config.toml
vocab_size = 32000
attn_scale = 0.125
init_std_qkv = 0.0224
lr = 0.00515
beta2 = 0.99
warmup_steps = 200
batch_tokens = 262144
Each number is 200 + 20 x the weight over its row's rms, rounded and kept within 0 to 999. Layers, rows and columns count from 0. The size before them is the row's rms in percent of the matrix's.

# layer 2 attention query, 320x320, rms 0.054, rows 213-255, columns 64-127
113,190,176,161,196,178,200,201,197,214,196,214,166,184,196,195,202,208,202,202,224,179,212,216,218,225,185,228,185,211,186,233,177,218,193,199,199,190,192,177,220,194,224,194,208,217,201,200,208,156,215,195,207,204,221,190,195,179,197,231,203,237,184,209,195
111,218,188,209,186,191,215,225,204,204,187,190,177,175,213,204,231,210,184,209,226,206,183,208,201,174,206,198,180,202,200,196,200,209,213,189,213,206,179,208,227,199,253,169,206,187,202,195,239,201,162,189,201,203,184,165,210,170,204,206,208,214,180,224,226
107,183,216,183,216,207,186,201,206,154,195,198,201,191,200,189,205,208,183,169,203,196,260,192,232,228,211,215,193,171,214,195,185,188,201,208,239,210,179,222,244,186,198,209,195,184,207,229,210,203,197,207,198,191,231,204,178,173,236,206,189,207,219,200,199
104,234,197,168,174,165,168,203,219,172,230,223,174,171,167,230,203,216,189,168,194,232,217,215,239,245,195,184,156,216,222,233,212,205,205,185,193,178,196,183,187,203,177,201,187,170,172,195,224,229,188,165,225,226,202,175,178,168,200,206,225,221,223,214,229
113,199,178,217,185,217,219,200,214,204,185,238,189,213,177,205,173,240,216,205,221,220,202,166,208,196,179,212,221,208,192,164,229,189,218,183,163,191,200,222,182,185,223,179,196,214,208,183,203,177,271,193,196,227,196,232,202,195,213,241,197,219,218,193,207
096,226,192,218,207,197,201,210,178,204,136,185,228,220,221,173,224,196,217,223,208,210,205,174,192,188,210,193,257,182,225,177,190,201,201,182,210,198,199,186,204,231,195,237,221,191,220,226,244,182,221,188,217,177,216,228,197,197,188,191,202,214,198,199,197
104,184,204,201,193,202,197,208,188,207,181,189,255,216,203,212,182,216,197,205,196,209,199,222,169,162,200,185,192,154,191,178,216,227,182,203,189,237,208,190,215,177,190,230,214,189,184,240,207,188,229,209,174,167,208,226,214,198,179,224,150,188,201,216,183
118,192,164,170,197,210,196,168,169,152,264,200,193,206,197,176,201,216,202,197,196,197,195,198,226,198,181,185,206,232,227,184,213,225,200,237,222,176,185,199,209,215,202,211,186,191,193,207,161,211,216,191,194,196,215,186,201,216,219,223,199,182,234,179,167
101,197,161,194,202,180,190,212,185,205,176,195,217,234,180,203,161,217,207,194,196,178,202,227,226,205,212,177,194,183,182,203,244,167,210,221,220,203,163,181,220,157,166,201,214,203,200,203,213,246,190,227,223,189,223,233,215,233,195,199,190,199,163,210,209
136,203,202,208,207,204,202,172,208,186,203,195,203,180,214,193,158,217,196,187,168,173,227,211,216,195,175,180,211,167,182,163,220,202,190,214,227,208,220,186,229,188,149,210,216,212,194,178,171,178,211,197,171,198,214,216,198,205,233,202,205,202,213,192,205
122,175,199,173,196,238,191,169,174,219,169,216,224,218,188,210,212,168,204,215,168,233,170,190,213,180,224,194,222,188,183,211,178,182,205,183,216,229,206,233,181,212,226,198,196,206,176,231,188,171,207,222,211,211,256,208,192,203,170,189,203,209,175,206,200
108,198,215,184,228,212,213,218,166,185,249,219,197,184,206,204,193,203,208,189,201,201,183,209,211,214,210,224,176,192,202,210,196,217,207,218,215,207,217,188,216,177,196,217,160,188,154,200,178,224,160,183,215,223,211,189,182,208,206,182,202,157,203,173,196
127,195,194,198,209,171,205,184,225,189,203,176,207,183,206,189,210,186,190,180,213,212,227,193,198,195,188,195,219,226,235,192,200,212,229,248,193,192,190,222,212,197,188,199,213,178,192,188,165,238,166,182,204,222,197,248,194,175,233,202,194,150,214,211,178
107,215,208,195,201,210,210,216,178,231,215,226,212,182,176,236,217,217,200,152,213,179,170,198,209,205,174,191,211,192,191,189,229,178,186,227,216,215,221,195,214,180,201,197,230,200,207,229,191,209,218,221,196,216,224,242,210,204,205,170,191,159,196,205,207
105,236,222,190,176,205,198,224,204,218,195,219,180,223,194,242,238,211,203,232,182,232,195,180,193,199,191,228,174,203,197,216,184,217,239,186,206,194,193,217,161,206,212,194,199,193,231,214,215,204,185,181,218,243,180,226,214,229,184,166,202,195,214,206,218
116,201,187,213,204,175,206,227,199,188,184,173,184,189,194,181,168,180,161,188,192,193,225,199,196,262,198,180,178,226,180,174,209,217,190,186,197,187,217,199,202,233,194,181,200,195,171,149,174,233,229,185,187,189,181,196,211,198,199,209,199,220,228,187,204
107,215,200,210,218,194,212,204,225,189,207,162,206,203,217,221,194,213,192,186,207,196,164,213,221,224,198,187,196,179,217,183,207,222,182,211,195,187,160,188,224,193,190,194,197,224,196,250,181,191,202,192,229,223,185,182,211,183,181,186,199,198,196,210,176
120,208,185,249,163,208,200,216,214,238,227,176,221,225,217,207,220,209,199,184,223,227,188,170,204,195,203,185,183,209,192,193,229,222,217,178,206,221,177,207,214,165,213,180,201,230,195,220,248,211,205,218,213,206,175,206,184,140,189,213,224,208,157,175,183
110,189,222,254,194,192,214,169,199,226,200,228,191,197,215,171,203,190,194,170,211,213,215,175,182,186,213,219,256,239,223,176,221,184,234,227,181,193,219,265,212,202,219,181,183,207,190,157,222,190,185,179,182,230,176,212,200,199,192,231,192,208,175,186,190
114,194,222,198,186,185,156,193,232,179,213,176,196,179,211,195,174,180,181,212,209,205,217,174,196,198,191,202,179,200,179,174,210,186,178,205,191,208,220,193,195,223,149,248,215,202,199,193,196,168,208,170,228,206,190,219,214,214,214,216,211,184,207,185,180
115,215,222,217,163,200,202,187,208,192,212,201,170,173,214,179,225,190,167,218,199,248,192,145,171,174,184,198,193,203,206,177,217,217,212,158,192,198,210,190,170,206,203,215,169,168,178,179,208,196,191,219,191,173,201,166,180,187,158,249,202,196,198,182,195
124,188,212,206,175,217,230,231,221,182,202,201,187,242,205,218,227,206,215,202,203,228,192,161,194,204,207,224,192,207,228,211,193,213,193,167,222,199,156,208,202,214,199,199,184,162,221,233,215,230,162,196,212,213,208,185,179,211,193,188,214,204,161,213,218
108,204,167,224,210,176,209,223,196,234,197,193,206,219,215,241,230,221,222,221,188,204,235,176,198,198,244,192,214,217,168,159,187,234,208,201,190,194,211,190,208,202,215,194,222,181,198,216,206,219,225,210,211,200,232,196,217,264,200,215,183,192,169,216,199
117,229,212,220,196,184,211,185,184,177,203,182,204,286,195,221,180,167,160,173,200,190,196,230,227,205,187,185,177,184,218,198,217,217,201,218,188,174,209,144,210,171,206,166,234,228,211,190,216,198,205,204,245,209,191,168,163,220,217,221,189,216,182,208,183
113,221,211,201,255,203,149,184,165,178,176,167,190,184,171,214,189,185,165,188,226,197,211,214,207,183,182,194,213,212,226,195,208,184,211,186,195,201,232,190,212,169,187,203,170,214,173,144,203,170,202,186,216,219,185,218,232,216,207,209,190,177,227,182,184
114,158,211,185,214,205,177,182,194,205,163,187,191,166,182,188,185,194,180,249,179,198,234,213,234,225,186,210,204,199,158,187,192,191,212,218,190,213,189,207,205,194,206,218,245,209,227,188,147,191,256,208,228,221,205,222,237,211,164,216,212,201,216,175,187
110,215,206,195,208,201,187,185,203,188,209,198,208,224,198,184,151,206,164,215,191,265,179,218,236,222,231,200,197,209,180,219,207,240,184,167,206,203,198,190,211,194,198,177,186,160,156,182,210,189,210,199,217,257,197,210,178,188,193,187,226,173,181,232,186
135,229,210,220,214,201,225,173,203,189,173,202,196,199,202,193,219,234,202,211,184,185,229,170,169,199,173,182,208,230,144,191,201,225,210,207,176,200,220,213,191,199,235,213,173,229,212,216,225,200,266,206,173,214,184,192,201,223,167,228,208,177,202,179,159
111,213,141,198,204,171,198,201,224,180,210,204,207,187,175,166,202,189,182,213,217,196,237,195,178,211,182,183,205,232,223,207,229,199,170,217,212,197,228,232,223,233,233,215,210,198,169,182,190,228,175,182,208,186,198,196,175,209,208,228,177,184,204,215,187
121,199,228,189,187,227,191,201,211,228,195,190,163,195,197,210,243,207,201,179,214,224,158,172,194,219,191,215,225,218,197,201,188,242,245,166,205,180,187,224,176,217,231,220,180,201,234,205,196,174,183,197,206,169,211,173,197,191,166,227,217,234,170,192,206
124,212,198,199,190,207,180,178,204,177,197,198,191,198,180,206,171,253,233,187,188,195,193,154,201,203,183,183,184,201,209,219,231,221,159,194,186,202,189,208,204,176,175,192,200,199,204,228,228,173,194,174,205,191,179,208,196,205,222,213,228,204,233,227,174
107,201,214,216,214,191,219,197,209,210,213,198,198,202,183,197,190,226,172,168,227,180,172,201,217,203,220,196,227,194,193,212,201,192,178,202,186,166,168,212,219,193,201,232,166,206,202,206,192,217,202,187,199,155,196,205,227,186,236,200,219,185,241,186,174
114,189,162,195,171,187,195,181,175,206,178,203,191,193,204,198,241,221,191,213,167,192,182,213,227,164,184,184,213,201,199,223,207,231,237,183,196,213,196,184,192,196,215,177,191,207,208,198,167,167,182,179,173,199,208,194,193,177,205,203,175,228,222,244,224
106,191,215,192,198,195,189,199,188,169,236,193,203,227,205,208,188,209,228,170,199,176,197,181,197,144,179,196,221,196,214,197,207,192,200,199,240,214,191,189,207,219,207,219,207,208,224,207,173,197,211,223,188,207,254,207,175,212,174,207,201,198,217,215,233
130,204,254,195,219,215,204,240,209,199,173,173,201,212,245,244,217,172,212,185,189,221,194,182,226,174,205,248,173,186,191,217,205,219,201,204,219,232,157,231,169,221,196,225,211,223,230,224,219,210,160,187,193,213,199,200,200,206,186,174,202,193,157,233,213
103,187,178,196,201,205,198,194,161,200,224,182,188,221,210,220,210,177,207,192,206,249,207,234,206,172,212,190,167,195,207,198,219,199,187,172,159,194,206,150,203,195,206,208,191,209,211,240,180,236,228,213,217,198,223,144,218,178,177,213,205,196,203,204,188
116,176,154,200,206,213,195,171,182,183,202,211,214,208,185,188,150,210,202,196,179,190,213,187,182,201,193,181,198,194,221,208,218,217,201,179,194,201,209,170,184,180,219,209,196,194,207,205,211,201,196,189,241,189,202,259,187,185,206,200,178,235,216,197,184
104,203,196,187,217,208,167,232,179,199,189,199,218,202,190,175,214,206,202,195,190,241,206,190,191,192,228,179,196,208,207,208,177,211,202,207,172,209,176,181,216,151,220,209,234,182,188,222,200,202,205,210,189,211,201,166,190,228,216,215,216,202,195,233,172
120,216,186,196,184,206,206,213,177,228,185,227,174,193,184,194,220,227,199,230,180,211,174,179,190,218,220,204,202,200,220,203,218,224,224,193,172,182,185,184,169,215,190,167,207,216,215,202,202,193,202,165,220,187,180,184,181,191,196,170,205,215,217,227,195
146,191,161,209,234,181,210,163,209,212,232,217,234,202,187,199,156,207,189,215,205,177,199,240,223,158,192,187,181,201,206,201,203,184,196,225,197,197,200,206,222,147,192,219,226,197,220,218,180,229,196,178,190,208,219,214,229,183,208,212,198,165,216,206,178
118,170,235,199,189,223,198,189,236,218,195,190,202,208,195,205,195,161,214,200,181,200,202,202,204,197,177,222,202,160,194,170,201,208,198,230,202,208,202,208,196,200,224,200,204,180,219,213,159,220,184,196,223,218,188,200,225,201,172,174,198,187,209,203,220
105,219,219,184,257,187,201,182,229,183,177,197,191,213,188,217,187,214,204,217,225,179,190,213,201,223,217,205,220,171,224,227,178,204,145,219,176,219,194,167,173,183,190,241,189,198,218,192,199,219,205,176,189,215,198,194,213,195,230,194,199,209,192,188,176
105,168,212,196,220,205,229,206,186,190,195,177,187,211,231,197,222,181,204,196,192,178,192,190,201,223,186,201,210,193,181,186,183,221,197,209,207,183,199,235,187,212,199,208,151,234,175,168,183,201,222,209,187,181,202,174,211,220,218,233,204,164,249,211,223
# layer 2 attention key, 320x320, rms 0.0528, rows 213-255, columns 64-127
118,211,219,207,223,227,180,196,194,163,196,167,188,206,188,226,210,223,175,188,194,193,235,216,222,222,204,191,209,191,245,185,159,209,186,211,236,201,201,184,186,184,205,233,199,201,220,203,213,197,167,181,179,242,179,197,209,186,213,209,201,161,202,202,194
121,184,223,208,215,184,187,188,193,175,195,201,190,172,181,190,220,198,204,188,216,238,248,186,205,187,201,212,215,198,238,198,183,213,203,209,204,196,163,192,209,242,212,191,194,188,215,214,194,212,198,220,208,219,186,214,193,231,178,225,183,217,216,168,194
116,188,201,191,186,196,195,233,225,207,208,181,216,219,188,196,203,168,193,213,188,191,194,199,228,212,213,256,177,205,209,191,218,199,217,197,193,207,219,202,198,191,193,199,193,165,226,213,232,188,203,194,225,190,201,222,234,200,164,230,214,187,220,219,227
115,211,201,204,209,195,190,190,207,190,177,183,171,223,189,214,214,222,210,214,217,188,218,162,197,156,195,222,211,216,213,182,238,185,182,198,202,224,231,214,237,221,220,186,187,208,184,213,197,196,219,216,196,196,198,195,206,195,224,200,193,173,206,158,209
124,211,203,209,230,192,216,184,201,189,175,187,208,185,199,186,240,210,199,208,194,159,181,212,191,216,176,204,192,198,239,193,186,185,189,234,197,195,205,187,211,228,198,203,196,189,188,197,181,196,172,201,154,208,170,170,186,191,205,172,203,243,206,203,183
110,175,190,197,229,196,208,209,217,180,191,202,175,170,198,169,159,216,159,176,181,210,195,211,221,224,195,210,183,201,200,205,190,247,213,233,179,195,180,199,206,205,195,219,210,201,219,174,183,217,194,185,186,139,193,190,172,192,184,177,179,216,216,207,191
115,177,206,189,195,264,187,160,193,197,184,217,185,201,194,214,171,202,195,219,206,175,192,178,199,194,203,203,209,218,201,216,204,211,186,228,195,197,205,155,180,210,181,184,205,202,205,227,206,201,191,199,157,209,200,157,199,195,177,205,185,200,206,210,212
129,206,191,190,200,230,187,219,218,192,205,206,235,191,205,244,189,193,192,176,200,206,203,187,205,194,212,140,184,184,181,193,239,186,206,207,199,176,199,219,225,138,194,203,213,192,208,194,204,214,217,183,154,193,181,187,211,186,208,188,209,189,212,170,211
113,198,175,192,196,232,172,201,205,218,138,214,240,197,221,191,191,246,190,199,197,225,212,223,213,215,183,214,162,213,200,183,204,198,208,199,158,203,202,208,176,217,190,194,223,212,207,197,150,190,204,219,190,188,195,196,203,194,226,214,217,181,214,199,166
142,203,201,174,213,208,229,169,215,234,235,196,232,227,224,212,196,205,181,169,180,187,152,190,228,195,173,209,167,221,175,213,199,209,193,204,194,199,245,204,199,185,176,204,223,182,196,202,214,211,181,155,174,192,213,195,194,188,181,194,180,165,195,194,188
132,188,211,236,192,210,209,203,196,205,161,184,215,205,212,158,229,188,193,204,214,192,208,216,178,211,202,201,222,147,240,177,179,225,203,225,187,151,152,185,216,188,200,211,237,227,185,184,185,206,197,233,195,211,173,182,215,201,187,162,197,215,208,216,212
114,202,202,191,176,195,224,177,240,207,183,197,195,242,235,202,197,196,203,204,225,261,227,205,202,198,232,212,196,200,164,193,222,200,171,188,187,183,196,190,167,183,217,186,177,217,172,199,218,201,226,253,206,165,197,199,215,207,184,202,202,227,212,170,197
135,215,183,199,216,209,194,185,181,204,213,196,216,211,231,223,179,202,171,180,208,205,183,189,217,211,241,183,209,216,173,186,225,216,174,193,213,210,202,223,235,178,197,220,175,191,213,220,200,215,200,176,178,201,207,173,180,215,189,238,227,201,197,222,182
117,203,204,219,167,185,228,187,191,201,191,174,218,233,242,228,200,231,195,225,228,215,202,187,150,186,145,202,204,173,205,189,220,216,199,196,197,192,175,204,180,199,223,210,153,177,202,216,223,249,203,168,217,189,155,190,178,186,188,212,182,192,212,238,185
121,212,186,247,206,199,233,178,199,183,187,191,171,214,180,178,203,156,202,199,239,218,208,210,198,198,173,194,211,210,190,212,209,170,199,228,174,194,220,199,217,222,221,159,160,188,193,192,217,205,208,237,209,199,190,215,190,202,216,212,212,210,194,160,192
127,218,208,158,200,225,198,193,214,186,209,216,201,206,212,249,191,179,177,188,171,186,216,193,219,225,201,208,202,226,186,209,175,196,203,213,236,232,228,211,171,195,200,239,203,224,214,197,206,191,201,194,176,200,212,217,224,188,223,175,207,201,221,164,182
120,194,232,199,248,198,196,197,230,221,189,209,216,217,178,168,202,201,186,156,187,177,231,218,214,200,215,253,226,157,200,186,168,245,206,215,183,225,194,204,207,179,204,185,200,194,166,188,219,195,203,212,176,189,197,211,200,165,191,230,178,220,204,213,206
124,199,219,193,207,190,182,210,177,201,189,187,182,197,190,251,252,209,143,212,222,219,194,199,176,191,190,188,191,196,162,221,192,207,219,210,191,182,179,202,186,221,215,155,209,211,194,186,181,187,191,177,166,231,193,204,206,172,207,214,199,173,176,205,208
115,213,227,197,203,176,234,176,240,228,210,211,225,168,190,194,176,193,215,207,255,168,212,189,149,206,197,201,196,200,212,201,204,179,228,183,240,232,176,191,186,205,194,202,193,230,242,187,197,185,176,207,190,232,231,153,249,169,215,174,226,233,212,208,232
117,216,178,158,200,193,192,194,192,203,217,207,194,197,193,218,181,187,195,191,146,192,181,209,189,183,201,203,160,209,172,218,191,188,211,197,218,184,250,219,164,168,184,219,182,203,211,219,204,199,215,198,198,196,206,195,233,202,161,200,206,198,191,199,211
125,240,191,214,219,188,183,182,205,220,220,194,182,192,162,205,209,180,197,216,202,215,229,218,207,238,197,185,217,180,250,185,181,165,206,206,203,200,197,153,206,185,214,189,212,220,219,188,195,180,192,194,202,184,183,171,192,196,202,173,227,201,212,197,192
127,220,204,230,223,186,183,193,207,203,187,192,190,168,210,166,218,183,229,226,213,192,212,242,177,216,174,226,198,203,209,192,197,195,207,220,199,208,168,212,224,218,237,194,221,184,196,208,213,155,186,204,224,200,214,211,194,213,171,206,193,226,207,161,195
121,210,188,228,228,199,206,224,186,168,211,254,229,172,191,183,231,213,184,165,216,173,221,211,221,198,193,228,185,206,213,196,196,209,206,214,195,183,220,205,232,226,177,214,237,221,200,218,200,178,191,207,216,204,163,216,209,164,177,194,199,203,194,163,184
121,177,205,210,203,217,222,190,196,166,189,185,220,178,217,205,204,183,198,222,165,190,195,181,184,183,216,199,198,188,183,194,179,198,180,210,189,164,248,189,198,173,206,187,204,206,207,225,197,182,213,238,204,178,180,220,202,225,217,209,202,198,200,197,207
113,193,167,191,176,196,188,195,202,226,209,211,197,221,239,149,178,209,166,193,166,184,247,157,185,170,187,215,161,217,175,206,208,177,208,204,165,239,212,191,210,226,212,205,197,200,232,231,215,222,204,209,196,201,187,193,203,180,163,200,204,228,206,206,208
120,187,200,163,211,223,165,231,181,174,227,170,249,225,182,198,207,197,191,160,209,197,185,207,210,215,223,208,217,170,211,252,217,178,202,189,196,192,207,175,209,181,201,217,244,217,173,191,186,201,162,203,165,249,191,197,205,213,201,145,217,192,199,227,199
111,221,196,214,167,178,241,191,215,211,191,195,206,222,210,177,203,208,214,163,183,183,232,192,198,168,189,211,219,223,137,170,209,177,187,202,185,192,143,214,193,214,179,185,196,205,220,221,213,216,225,193,167,190,205,168,207,186,198,194,187,231,190,165,208
126,168,194,182,193,232,191,219,209,184,169,212,209,172,173,168,209,149,201,222,207,214,173,187,184,195,214,249,180,178,234,208,234,154,193,183,208,170,227,203,205,198,189,186,210,166,159,160,190,172,209,185,199,264,165,197,188,185,216,190,237,190,177,212,210
119,215,240,210,191,224,170,209,167,212,182,202,233,172,192,196,157,184,206,158,209,232,200,180,162,167,171,192,229,195,216,186,251,221,237,202,195,229,210,187,207,193,173,190,137,206,192,183,195,211,222,185,193,181,189,178,209,175,202,197,196,202,212,197,197
134,213,164,210,212,179,192,188,203,198,210,198,184,153,169,165,176,167,201,220,217,178,207,235,217,186,206,205,203,183,212,208,173,169,201,223,201,186,167,192,222,180,220,175,223,222,213,194,209,183,188,223,188,221,173,171,185,203,212,178,208,210,202,227,227
124,188,232,184,220,185,181,230,189,214,176,206,204,179,210,198,203,166,179,193,190,156,209,178,199,222,180,212,195,218,187,161,163,178,249,237,207,221,240,212,196,219,236,200,189,185,158,187,166,221,211,154,225,211,173,202,187,193,200,212,180,204,198,214,180
108,228,193,189,197,196,206,210,189,222,179,199,218,205,194,232,206,239,204,178,200,209,198,191,213,186,212,210,202,209,213,211,200,223,199,181,192,228,258,219,196,184,190,161,172,214,211,195,224,215,209,224,205,157,184,202,200,159,224,231,168,182,183,189,206
113,210,213,196,217,192,204,187,200,183,217,190,193,163,222,208,202,188,179,192,210,181,178,230,205,181,201,226,223,174,222,160,185,187,216,202,254,189,227,166,226,167,199,215,205,187,238,172,202,192,182,196,187,181,210,181,218,206,172,192,202,175,219,180,189
116,201,167,206,224,213,182,215,164,170,225,182,187,211,168,193,208,218,195,241,228,186,167,221,195,214,199,180,208,188,228,232,230,178,216,212,191,227,191,197,227,200,171,190,221,201,203,204,201,189,177,215,173,169,196,209,182,167,188,210,204,189,219,218,195
141,195,178,192,182,224,208,220,194,218,171,239,202,188,171,161,225,227,208,211,196,208,211,211,162,198,197,217,212,198,233,187,207,208,201,199,183,187,200,195,231,207,214,164,232,168,186,203,183,208,177,217,204,209,204,204,170,203,198,204,190,263,207,178,218
109,172,219,198,206,219,166,182,211,182,195,206,190,216,222,210,206,203,196,224,187,217,193,214,187,190,191,237,206,201,227,214,191,175,163,215,212,197,142,205,174,206,188,251,204,198,174,178,214,213,205,188,190,203,233,211,153,183,221,225,207,188,231,198,190
122,213,190,232,178,212,205,212,193,179,244,185,201,205,212,242,178,181,190,207,196,210,195,207,225,185,174,191,180,227,175,176,201,207,178,237,234,181,195,160,218,186,181,217,192,214,214,194,193,211,228,187,185,211,209,174,223,200,202,188,192,140,215,198,215
114,215,212,180,218,228,197,190,179,191,183,199,188,177,215,158,201,174,216,202,212,176,209,221,158,204,183,179,201,188,185,213,197,202,214,244,221,206,180,153,214,185,178,184,256,168,212,226,208,204,168,215,235,208,183,175,186,205,198,170,181,192,210,214,201
130,189,152,211,245,212,199,210,177,161,189,213,190,184,198,211,189,238,216,204,176,217,160,188,207,175,156,192,221,209,201,185,207,203,215,198,188,152,238,171,212,187,190,189,186,196,157,213,182,218,219,183,210,189,163,202,190,215,212,207,170,253,193,204,200
140,186,215,187,199,213,233,222,167,221,190,178,191,209,216,216,213,227,166,191,194,238,200,198,209,221,166,186,202,200,146,194,243,235,200,214,198,199,213,190,190,183,181,195,158,204,205,245,179,210,211,188,186,234,231,216,209,185,211,202,189,169,204,201,185
119,193,200,210,238,213,191,207,211,165,219,215,219,208,175,204,219,243,194,170,215,194,219,217,189,168,241,231,196,203,187,172,173,203,191,188,214,178,201,195,224,190,177,180,192,209,213,194,174,183,199,172,184,187,182,212,210,204,221,198,198,197,205,221,229
112,209,223,196,175,207,198,216,218,235,232,212,190,187,198,186,189,189,222,177,171,218,176,212,243,208,187,214,182,225,211,186,174,185,159,209,207,216,182,219,185,206,276,205,159,219,205,224,194,220,204,191,174,217,214,232,184,173,200,242,185,208,190,167,185
110,203,204,220,191,208,195,199,176,184,181,201,194,202,198,219,222,195,196,233,162,219,207,180,179,176,247,233,173,182,191,209,186,173,195,214,200,196,251,245,218,183,169,203,227,160,188,206,186,161,180,164,183,188,172,143,183,180,200,198,255,211,181,227,187
# layer 2 attention value, 320x320, rms 0.0703, rows 192-203, columns 64-127
087,228,178,218,208,188,173,226,204,221,221,169,191,164,197,225,204,174,200,214,190,235,194,177,183,219,205,186,220,207,155,170,201,200,189,188,232,201,150,157,171,227,176,211,170,203,190,229,250,194,204,192,201,211,200,212,166,217,199,205,240,202,197,201,189
106,201,214,185,190,188,186,211,166,200,177,223,228,206,199,193,195,208,209,199,181,177,184,207,203,200,215,177,221,215,215,221,177,194,203,160,159,190,216,180,197,180,197,200,164,168,222,203,208,229,162,205,158,215,195,200,214,180,178,203,165,206,178,187,188
097,216,182,204,187,186,208,204,218,232,187,157,189,194,167,201,185,168,186,231,207,202,232,207,183,197,199,193,178,195,198,175,204,268,194,224,215,169,183,220,196,186,209,202,170,200,192,213,216,158,178,214,192,220,189,239,214,192,166,166,186,195,215,194,172
098,213,181,190,216,226,196,214,178,195,204,237,181,209,172,192,196,162,203,216,201,192,196,231,188,207,188,198,203,165,234,194,176,219,179,210,205,202,185,182,217,225,184,238,199,220,211,205,196,216,203,233,206,215,190,215,192,207,172,191,207,200,185,162,170
104,224,175,197,177,196,170,225,193,212,148,211,181,213,191,212,217,204,171,214,218,225,196,201,199,231,195,198,180,217,196,222,224,190,219,201,213,194,224,170,211,197,199,158,210,194,190,210,171,238,160,194,165,172,251,195,198,193,161,186,202,202,212,189,188
100,207,193,209,202,238,191,211,214,221,211,195,174,162,201,162,230,197,195,248,210,207,211,195,213,172,213,189,177,181,202,185,215,159,204,204,200,171,186,201,195,211,186,205,195,191,186,213,189,230,198,191,189,177,224,162,200,200,194,151,199,236,195,212,184
092,204,211,191,242,163,175,183,218,213,205,198,210,172,182,243,239,205,250,203,176,198,239,217,228,195,207,196,192,195,200,214,235,193,198,207,207,211,221,191,176,181,188,190,208,219,196,216,206,228,164,211,210,224,175,228,188,181,215,229,166,201,203,213,196
100,170,190,171,186,177,225,203,195,193,206,173,190,188,202,184,158,215,210,191,180,222,194,190,181,175,213,196,188,177,217,213,217,199,180,188,200,185,248,167,232,165,204,206,177,202,200,190,187,214,212,202,216,184,219,200,171,236,208,175,150,201,206,175,206
101,209,244,177,209,205,203,250,199,205,168,192,201,210,201,176,182,186,209,186,202,209,179,205,176,226,186,209,208,191,183,209,190,182,202,204,197,200,233,218,207,181,199,203,192,183,187,217,182,196,219,212,223,165,215,172,197,191,206,203,197,203,182,210,204
089,227,199,201,186,143,207,194,216,172,192,179,216,191,203,192,158,208,199,182,181,215,219,216,176,223,183,160,172,215,189,195,197,160,197,196,192,188,202,189,194,200,147,180,167,213,242,190,204,190,208,220,196,196,239,213,194,218,196,175,194,205,212,169,203
096,199,171,202,214,176,161,158,222,183,200,220,173,205,196,184,215,181,203,204,206,177,189,192,215,199,200,224,227,183,175,213,214,185,208,226,209,186,208,181,231,219,203,230,201,208,230,173,192,181,176,185,219,221,184,204,233,209,197,226,237,178,217,195,199
095,231,153,206,227,199,181,208,206,145,183,182,217,204,200,245,201,192,200,198,180,202,228,242,225,198,199,183,166,184,238,196,208,192,178,199,191,200,216,206,237,161,200,230,207,182,179,244,212,210,168,220,214,225,136,210,181,179,227,203,210,189,210,203,184
# layer 2 attention output (transposed), 320x320, rms 0.0812, rows 192-202, columns 64-127
097,203,185,234,248,192,212,205,190,179,202,235,199,219,200,184,206,205,216,192,223,165,205,231,201,175,179,192,174,201,200,219,214,201,209,224,209,197,212,211,229,190,210,210,188,201,218,204,191,207,197,215,187,197,219,197,229,214,217,192,183,175,177,208,227
100,196,210,212,213,199,227,202,219,183,191,185,197,207,190,191,188,195,194,211,199,222,216,181,217,233,164,220,230,211,173,208,220,203,201,193,196,221,225,220,161,208,203,194,241,228,180,219,191,208,186,159,229,196,217,202,202,212,230,219,232,226,217,212,210
099,168,196,159,196,212,192,187,174,221,212,202,204,192,221,235,205,195,194,171,213,223,181,208,209,189,200,229,210,210,190,225,233,180,203,204,181,216,204,182,193,166,166,191,186,210,221,204,181,222,217,216,160,199,192,221,197,168,214,186,184,218,200,190,202
099,202,240,217,189,182,186,179,199,193,185,170,165,217,196,177,202,187,181,170,212,229,225,220,194,196,203,163,189,231,181,181,212,196,189,193,179,216,238,211,169,200,213,182,210,190,189,181,217,247,169,215,181,181,212,207,218,178,202,207,170,195,214,185,217
104,207,228,203,194,179,244,189,207,186,241,194,212,180,222,206,181,182,212,196,199,158,213,191,173,246,180,224,208,171,180,178,184,201,172,191,206,224,231,218,215,187,215,242,186,226,232,221,246,193,212,217,212,242,199,216,211,220,219,217,210,186,201,203,190
094,189,218,223,226,184,205,192,201,191,207,200,181,249,162,216,171,195,208,197,221,213,215,206,161,220,227,201,221,254,233,200,218,211,208,215,180,219,208,208,175,202,233,222,181,197,192,148,221,189,213,215,153,211,174,178,216,235,194,233,191,195,216,192,244
103,196,204,213,197,195,210,181,191,212,194,187,159,192,214,170,177,185,155,162,189,208,171,184,161,195,195,198,213,208,169,206,176,187,196,199,223,186,192,213,211,191,223,207,203,170,202,182,217,215,195,169,197,215,228,226,164,203,225,197,217,228,226,189,181
103,210,178,206,211,214,180,174,191,236,225,197,181,212,194,209,193,185,210,175,187,196,202,190,211,218,206,177,195,202,198,191,178,193,158,201,212,249,183,185,213,233,198,210,201,233,175,205,219,156,184,182,181,225,199,188,185,203,232,234,210,237,193,191,213
099,184,161,198,197,217,169,179,214,170,196,209,187,195,206,220,224,222,211,229,169,191,214,198,220,196,194,208,219,180,198,214,207,246,206,194,204,203,142,222,213,186,221,201,209,216,217,187,194,215,190,190,194,213,188,190,221,187,217,191,243,192,206,167,191
091,178,214,205,227,224,223,204,175,232,169,209,195,193,225,224,242,214,168,184,203,161,201,181,227,184,183,179,219,159,185,184,208,208,172,199,235,205,200,206,199,194,209,207,245,209,148,171,181,174,206,171,202,233,188,203,192,183,204,174,226,191,202,162,191
097,217,191,174,200,201,187,230,195,183,176,199,195,197,219,225,178,223,169,167,190,217,203,156,187,187,180,208,210,211,206,198,203,229,207,192,211,212,211,241,208,177,215,173,214,203,170,205,219,206,208,220,220,198,198,197,226,157,193,147,185,188,198,194,231